Weights of a small transformer language model: RMSNorm before each block.
Each number is 128 + 32 x the weight over its row's rms, rounded and kept within 0 to 255. Layers, rows and columns count from 0. Numbers have three digits each. The size before them is the row's rms in percent of the matrix's.

# down: layer 3 MLP down (transposed), 320x128, rms 0.0627, rows 156-186, columns 0-63
# gate: layer 3 MLP gate, 320x128, rms 0.0628, rows 157-187, columns 0-63
# up: layer 3 MLP up, 320x128, rms 0.0626, rows 157-187, columns 0-63
down156 100:098137133087096079139100162072083122065125110103065137117115094096049167143115108124116103145144114152093067088146171144135144222113146085098128123154097108170079119129152160132112180089138108
gate157 092:160163060132074128104090117049165131116091093106108162085114172104167088142119100152136177131100142128111136146120117148132158193110180125112154147156123138138087147157159124084109172138134083
up157 087:151141145159067155159180157062156134050095124121077147108150065138096123195156137170108166135075100131123100151111154167132130134122121109162150151111079080139132143087161111132177158124074127
down157 092:089173058136153164135119128133149167073107075062160175090064140157144164158149078094084118085129137151123154189140142128120117173115106144199136138148111107162142078126110140123073083129124099
gate158 087:199176128085157065139104100128147140133110123131153192131189166204140097090122095136136110161139073100135157095134150151147122132176105132122134155163157115092149138112079120163187081130109136
up158 089:139126126148095098134176115094165158139114163175157130139167145131131096128117093102135119154172136160169185167126117138163163113135131090091081182139100162099209117217095141176197158139101117
down158 091:120069082111119149122202096114109109156116128127142074170111079099097181172117104084126085075121159148105153139137075183180111111124126136106117098078095126113135156149109189112117114149111117
gate159 090:136103096058184132101088101194158152163114110155146094128160089179150141129153107150088133145168121179103091081154141104150130183136124170095173126115119139130111130172178147176129097139140073
up159 091:073111097106096157143107149083205149073140096121159134148179150188159171115117086145133131133092103156154086137086130164095127113136133091110134155122177168112116150111150067114157151093131106
down159 095:137144088168158128112127132162155119076069080112143164157150133133107180141135083129129139206138142138110064120116091128118073148144125146111070082088167166104121185174143085114164076132090108
gate160 122:129125147202105093088133107156073129189081128110150107133118114094109161124105093128126150080115148187118162174180076112148108084137218104105135137153063160098062173097118156151144082106136118
up160 127:118123115135164175073116104120111147107134116114081161117131160175080169127095078132134100154179088120122131131106136130118124149160138050194107098068120088184127114154135148181140093078101114
down160 113:125102116108151153114136150093120150140159161150139135167161172108126163171143121173146073150133121112152161127147148123130168194165073071120167102097137119181191144156085179102118143141087147
gate161 095:125130171141095115095161119105149140113081079098123124205152165107043148196127135105114090123143153158156114123050128124166156127123121090166163141107159136091063136202121113203121141124133077
up161 096:143098197150093123170152111138143065180137186125068086121148123118122075107112143125140158098036173136108151168113081140139149150160161162125146116119112136104104155098094164129136123113092188
down161 099:098187122159146139096128155159164076080129104113179114120127173111098101121121154047137077140113113094094145144076118105107119078158145126115131158094117098145112115153118041171083137131069144
gate162 085:104094101109068176136130138111141108131111192119127121157136141088083164153142122154092144107149123169109079145144064105103169137173140112106135180128122101210152147121118098164140138170127128
up162 087:152107202165163096164134131121057102078094174153125123145121143124103156107073113164151129083136214146116116142121117155148133167120131175198171130124153072104146103156103148175128088116127162
down162 089:097183091125140111074129173087102130160126094074113158154072140145177107106194122122183089106140095127165132104190170167150127169148120133173133090092119158085078124120172081108061075129161140
gate163 094:118117090187161134099087201125121079164127121137195113131164161096139166110185106161110099131079051174080173119132166155101108120091080131109125149111186146104090140145132128108097060130083123
up163 092:153091067169159173107130117139142128148157130101144211147102113140115155089161126138100189082108111156114137117172136113157201129063129106113172083102125122134089085140149070059132119095134101
down163 095:122158120094165138095083094103141149161171145096128141071088168104128069102119101146115172095151201137191106093174105178142193115165180114139109117089094138117128096219125125088119144117174092
gate164 098:118143184144116121149120179132150112144120166114127138166126194103065152124111146149081047074117139159153125144162118110148122149088146119098182098156100097178108096100106123090184040110115096
up164 094:107151093210135078160175144075144153127139165144177157154110139116101176066081152175071140118126081119144152185167123121094100159132128125139190109125109092129143075161128139136129098115065110
down164 094:149128121047066080128062176116192138145113131103151165084135147140158114106215168137112081151186114123122110123124097101119129158157145065123130103137106174111144151109092137131129127116118095
gate165 091:137136108115094118116147192132171158111147127122133126115079126108124165061102206141141104133040147177162123136137128136111125087106148148173123096138166140185140123143141132109166131166141169
up165 089:112140132118065128129157177112213167154189058092105132129110088107148139117139132146150118125135126151147118124029159092141130088141097121122090100173180136120189139097143118138149094133111142
down165 092:152092146112130106117105134110141139158128166180141121162102115152191076065124146169078114113142096153081190114086140110136124151162116106147127070152149115177132160175105085185146154137162103
gate166 098:065087145118099148174151085088113117125122051155158086111067136101108111155159168110139098090139132125148075083100163173112038087166143148103118168147124126151134140083098127114160112204114144
up166 103:123074150137088170131157082056095101060123169206143128127097136103098125170157158111137087106148111142123082094098115176118092098137148135158113196164148095125147126086086107097155096246136149
down166 099:107133152155086094129216115092099201143121175156121182103093099133153119190107143143110161120163155117136152115129125110124072128115138141074188145149144122161159157097101149149208111119131144
gate167 100:099086106153099112194195187153104097146135202106184159095116129127136158114165070094134113071181114178068089094090123128197174144133149140133103090183090116110138153090135139103165104107149157
up167 103:125155116115115187154162143153075132178131141123109136173105123137143158127116120105130110119134115171099095144129155110167160076120098114141119155168042177146136201120182137151129053141180097
down167 105:147205152090186062103135095104106092127136126167125180171141114072103170108120123172096124128140135081137099164121137164136126100140149118166092176097132144091116065112103086161153068174167172
gate168 099:164113190194154146143116178132160096128129169153117112068095108125116105109123192161148098127112197189121114146157119149104136180122138101059123068137121169193185111085152096120200107104160115
up168 098:130136122215157143140112146181138124176159204166096102099113145125112157130137154125091111108084173152139152194137123137127113202162124115092151076187127181135125140096077105075179100149080142
down168 100:126175168121144084136069133141157153098099086157180031155078183180180153122106124156174140115156123154099163127101141161185186113174082104112117112104130122144136096115190189075145114104167112
gate169 091:139112177164158117148078153121125137171116127122055104083143118109129035106148062110139134100105125137076112145101156149125166131149082105154193142176146100154129134169124066120151117088166134
up169 090:155139124109073158097186096176168086090077125170193098135155060128108127141149066150124075101063183093133134144149144150057107135157148139119124117140154099114115189137136133121138121136127188
down169 092:117193079184103134101161057190081134104123126159136169140126124144121143126135113144137061071099155125076108086095081150108115112093125151055176129094138137154080158110110207156129090150117114
gate170 105:126158103136161145156152130116100131177176147184163147165164065145137075133092108130170160095138142135095130143139121097091120131200128096163084124116095170156167109141097153090103122099128156
up170 109:154166138118125141162126080117142106124175148173172190120161104136110098164098089151119125076180169177145148132159065113110112126173141091136112129089103131159133082154062148084135121098140144
down170 101:185099127134101112152148041114139149092163107128140121099119162130166158096180096101117092056137173125171137060169055140094112109132155019093169151064135101141125154084081134086104119123151126
gate171 104:099072169120082168086174120123161110141075119066086167176130155167118147148152139168115154116095090086166133151137119164104170120106082215120165097130122143167149182168172179147145141088105144
up171 094:169184095129154130139066110131146115132092074189143111160137173131111119146129098061110118150089090066159155123160123174138149096158070137159114096152165198131123167117109145160097088136140134
down171 098:084175125181153166210141121054146111117127109113128128191165145180132140118178083120140144132151093101126118082178161131109052153089144133159176112101096147152124191142119178167084136154135103
gate172 111:162093153144112131114145142184135106083103145113085167189139163082081076149109133211129124187100168145164080133118164140133157154060107136118186110200203182159118127116085120153130112064151122
up172 109:125132195114120151153109094095109172146154149115127139086153158117163096080088094095143134115104080086161165099099098112144101135129155149104146124023103088129121111094109123140055131174071148
down172 107:117120157118097163181132148154104117081128124125082123157144121123169168246125143122078162151156152147131087110116091154151118194084069126147128114146130089110168106144085116110163082128084158
gate173 112:134088147126117091191152102127109052176094222139060111108126115128098189142117093212086118154110154108116134190120140173154073120116157150092125154141137154124171124171103127129105146167136170
up173 109:123124160157175200167133165103163148050179140137145204113126109096148114151073100087152101149092114123131176091111134108158109131159107152155101139113167152134148122136121082090159125184148098
down173 104:114100180148102094132096148144090140121125199140122131044159105129118175152130102122124137117196085164132148124146098116081115134169133079147095142140126120178108141148105088158121103045083142
gate174 086:170124089100127128125096132119076161118111171099123086147143112086142108105113083167149120117109127113150152167171124146105102121063136176083117154144080139065174152141115158141126129151088098
up174 082:119166101139191148158103124063192102130141167149124189127088063147150113205122132140141141135144151092135126204176125101123161107135134153143127104178144118138157144193169134164147151118110040
down174 091:133165146190157119137164119052153200143120151175095146118118095108158084193119134106179141122179127109108081154101145153126150093102122132140140098144133175101135185122143180221169119094144050
gate175 108:134075129094183090151092053123095177150151105136067109149209159108095139170096148131112165209066180093175135132162131175072125122092151138097120114145144145139110137119159172081159140170121116
up175 109:106081095152123078159090078184072127099114132127184109105097122098134110124117175133125114120151163096211185163174169162162127122116149175178114062163080079091110054096107122116120118185114199
down175 105:118102140097095118118081130141080161110159114119114102072149165152183127135132161138127141157148140160125209148114163156143096136073147125085120116115110157115119158089154087171094105121156248
gate176 092:124128156208190078143111146168093162134184189130115144125132154174095138181122169123117160090127153167107140107103129159127145124102105177118160105150123084082127169119120100083147055156170126
up176 092:123132112131152119097167119117185141139131120120099145146093129134157174220118127109168102158091119076116110129194182163093168094102102103155103162101216123134118123125130177168136169097074146
down176 095:089073163133130091132145135031151155115156194164098096077096101085148183181076114159119078180111137133116131153185138137091149084084113080101110127113118151122122147115085099125089112131105140
gate177 112:129148157198146150143098134129065143130100129127110122160127103101066052133172138103142088182107079095130126115129126169085186083162090085092153133170101097109133153103128132092191131149102156
up177 107:150128169193139146150105169171073182144127161198131142184102104063084095140138106121127114157100133120139123107167169163098174124123125123120123099077092060149196141141107061103205115153155143
down177 104:131075186099157112119137119142154154123139181161068061106150126083166137110105077131060139120099166114156125118131135170143137139079158181147046092098130115082079150176077168147124062085113103
gate178 097:135160165095166140132074146152134124135128050188109149154152154157114186147113106079128158152155048116099131128112120176097094138136094094131137165101160121079141156155074153092133127157095092
up178 092:161106051121142135076068100168122185123187073147108092151073158108118138087132138082140187107095168139082117136130185177068118126122138141091178165142117118119141124168096083130116113201094131
down178 098:147148186097179145145084171120105124142117071126095168109122099134108109111121139103092158086175104131113078157160115162084140131105116109195155172132154137080096067165110151172108123103115095
gate179 098:146118040156109161141147145132141104147115142144148118135119131109121162127176096107115102145146137187119077103095118088210142125152099139057119128154165095140156123104128115150115086090142146
up179 099:126140173105096160133129122142126106146131159146092085104196115138146074158075162138133070157174164143110060180111117155169094101123098105139131146147161086179114162112011147146128141079191154
down179 099:085109111138121111148178095136083149118099075076131117144088114173104178144138115130164151105075161076149148168149199072102132117128168142160144099107068163094170081151145130174075080182137123
gate180 105:152127150135150134125158114094065142080156111113129138148128049130170069092193076171154135102099098122106124161086103124106106124142180119096135136137147101100064136146126132177144178083141153
up180 102:120160079107120126126191158160182107098101111128176154131121111119130083134132128121165098113097121115122143086058131147198120161205087155155155112127145137102124124115100121095108167114164121
down180 103:157141079114151105125143146169228096076089181069181105098143105150102121112087148088129149145105128136163113089127130090121141139178074153171167131119117130127145139145107164079150108109098128
gate181 095:175106177113099133095109090128092171079105080152116110180123104168158132205136100123166125126097099164129076103091186146120147171124146148134195105143060163130168166149082102182107152089159150
up181 100:120139100100133159080148097096068146129169132173104117103113088123079168100128167128113155162099118172120164129189125106073126161134163128075102203188087091151115092167122057146200112126079128
down181 096:080157091138074133097123142115080181134118114135180134111147121139115111119144181170116130160137162165111117138159164093119162150137140146098162130172096133101091163120127143143143174115131126
gate182 094:076126135086153226122107086122133083132091133126099084140095092171125115098132152090119107113151159163146121134189084146142116111160121096158176137162159155123113167195128208144119155155128170
up182 094:071123145079148218120088096133131086113072152135111129127096068149120138118120160083128136118137138185132041108224133112175127088138090096124192127148143101152127151159156189133133152135114175
down182 097:075156090095174197137109085057071119087124101128106175145130131150145069147144146088102122099169191139118147143132125125124125151148121099078145120121156128179137100147165180113131165112180196
gate183 097:150058154128114110178091139154067141202107078135089130122177184157115119165096087053112115168179127139165113096102094144139154193143151125098138141111108123117123124129108148143085050116161099
up183 095:113188128089126066133116131087152134083188159126126154169049113152134079144169153173088129105122124080106139118165154099110062072114122131149100130107150140152149134117139106122198193168092132
down183 101:157143050136159084131126112145126152186158105105115088087160130177124108139066143125133160206156127136133155036096108164106111137169134134080082133147135131109156099097166139159130093087144139
gate184 093:133124163165110146102109108129153106173139178066111110114126186138090158089173072170113137090160115225094134131125121121114055185093140157096099158120119148164193128092108155166197129111131147
up184 094:123086131140125123158104180107177087131147108212132136111123136091161105185074159081102100131087175063176129125137139121163183070125138177142078106096136159104076127182144087107068128121125095
down184 097:089121154097153126131147155077126131127149128199112163105180096132126097080081228088187124181106133178150098126158160173094124150099081141188107071127097103139060129147127106174130156070164090
gate185 105:171105174198200155103162128092107129138121133098201162100154125115192107122098131140105133095185134162119147147152141134140084080120172136090168076118114108163141153118167191112162095130164110
up185 107:110179173173151122088149143183127162133055177087130154154121049102188111107146168118090103059170133075098172133103087146141086126138128101107116098156112159156082096137153143091202089148148108
down185 103:131144096137127056154125141106140112162097077141055155123110071158120168108141189172041171167141134104148088119129096129094208124139125143116168141103119179147124113227160151158103093153172109
gate186 070:094158063085180147126084169165150190195096090125096111120111090100147100126140110128089173149113136158115214102145137081117135123088157107091068120171115145175117141125099050139106152137126105
up186 070:179197147126145185103098172132215086159116118052109132123124136154149134162100186140115089142102129142122133100081125126124127127066153136130069115170145115124126120158137152101125119174094101
down186 080:150126140181164139133156150091179111098127157136203146140142154145130141135080153122094106127133091110138099123106121141146112159131111175173135097077193129114107083118121164153113126169178150
gate187 093:109101121167130164083151155125109181141100131106100110099112097178137125145129128085115142162101139133089149141167147120055089103173139124147132086102125120100066114127144098136143146078159157
up187 097:134144131153134126107138145152059173094141090139095096112129102165181122152129067091086122134135114127079135183170163165061096142136108119121157070090101122185111141113135111126127163102115145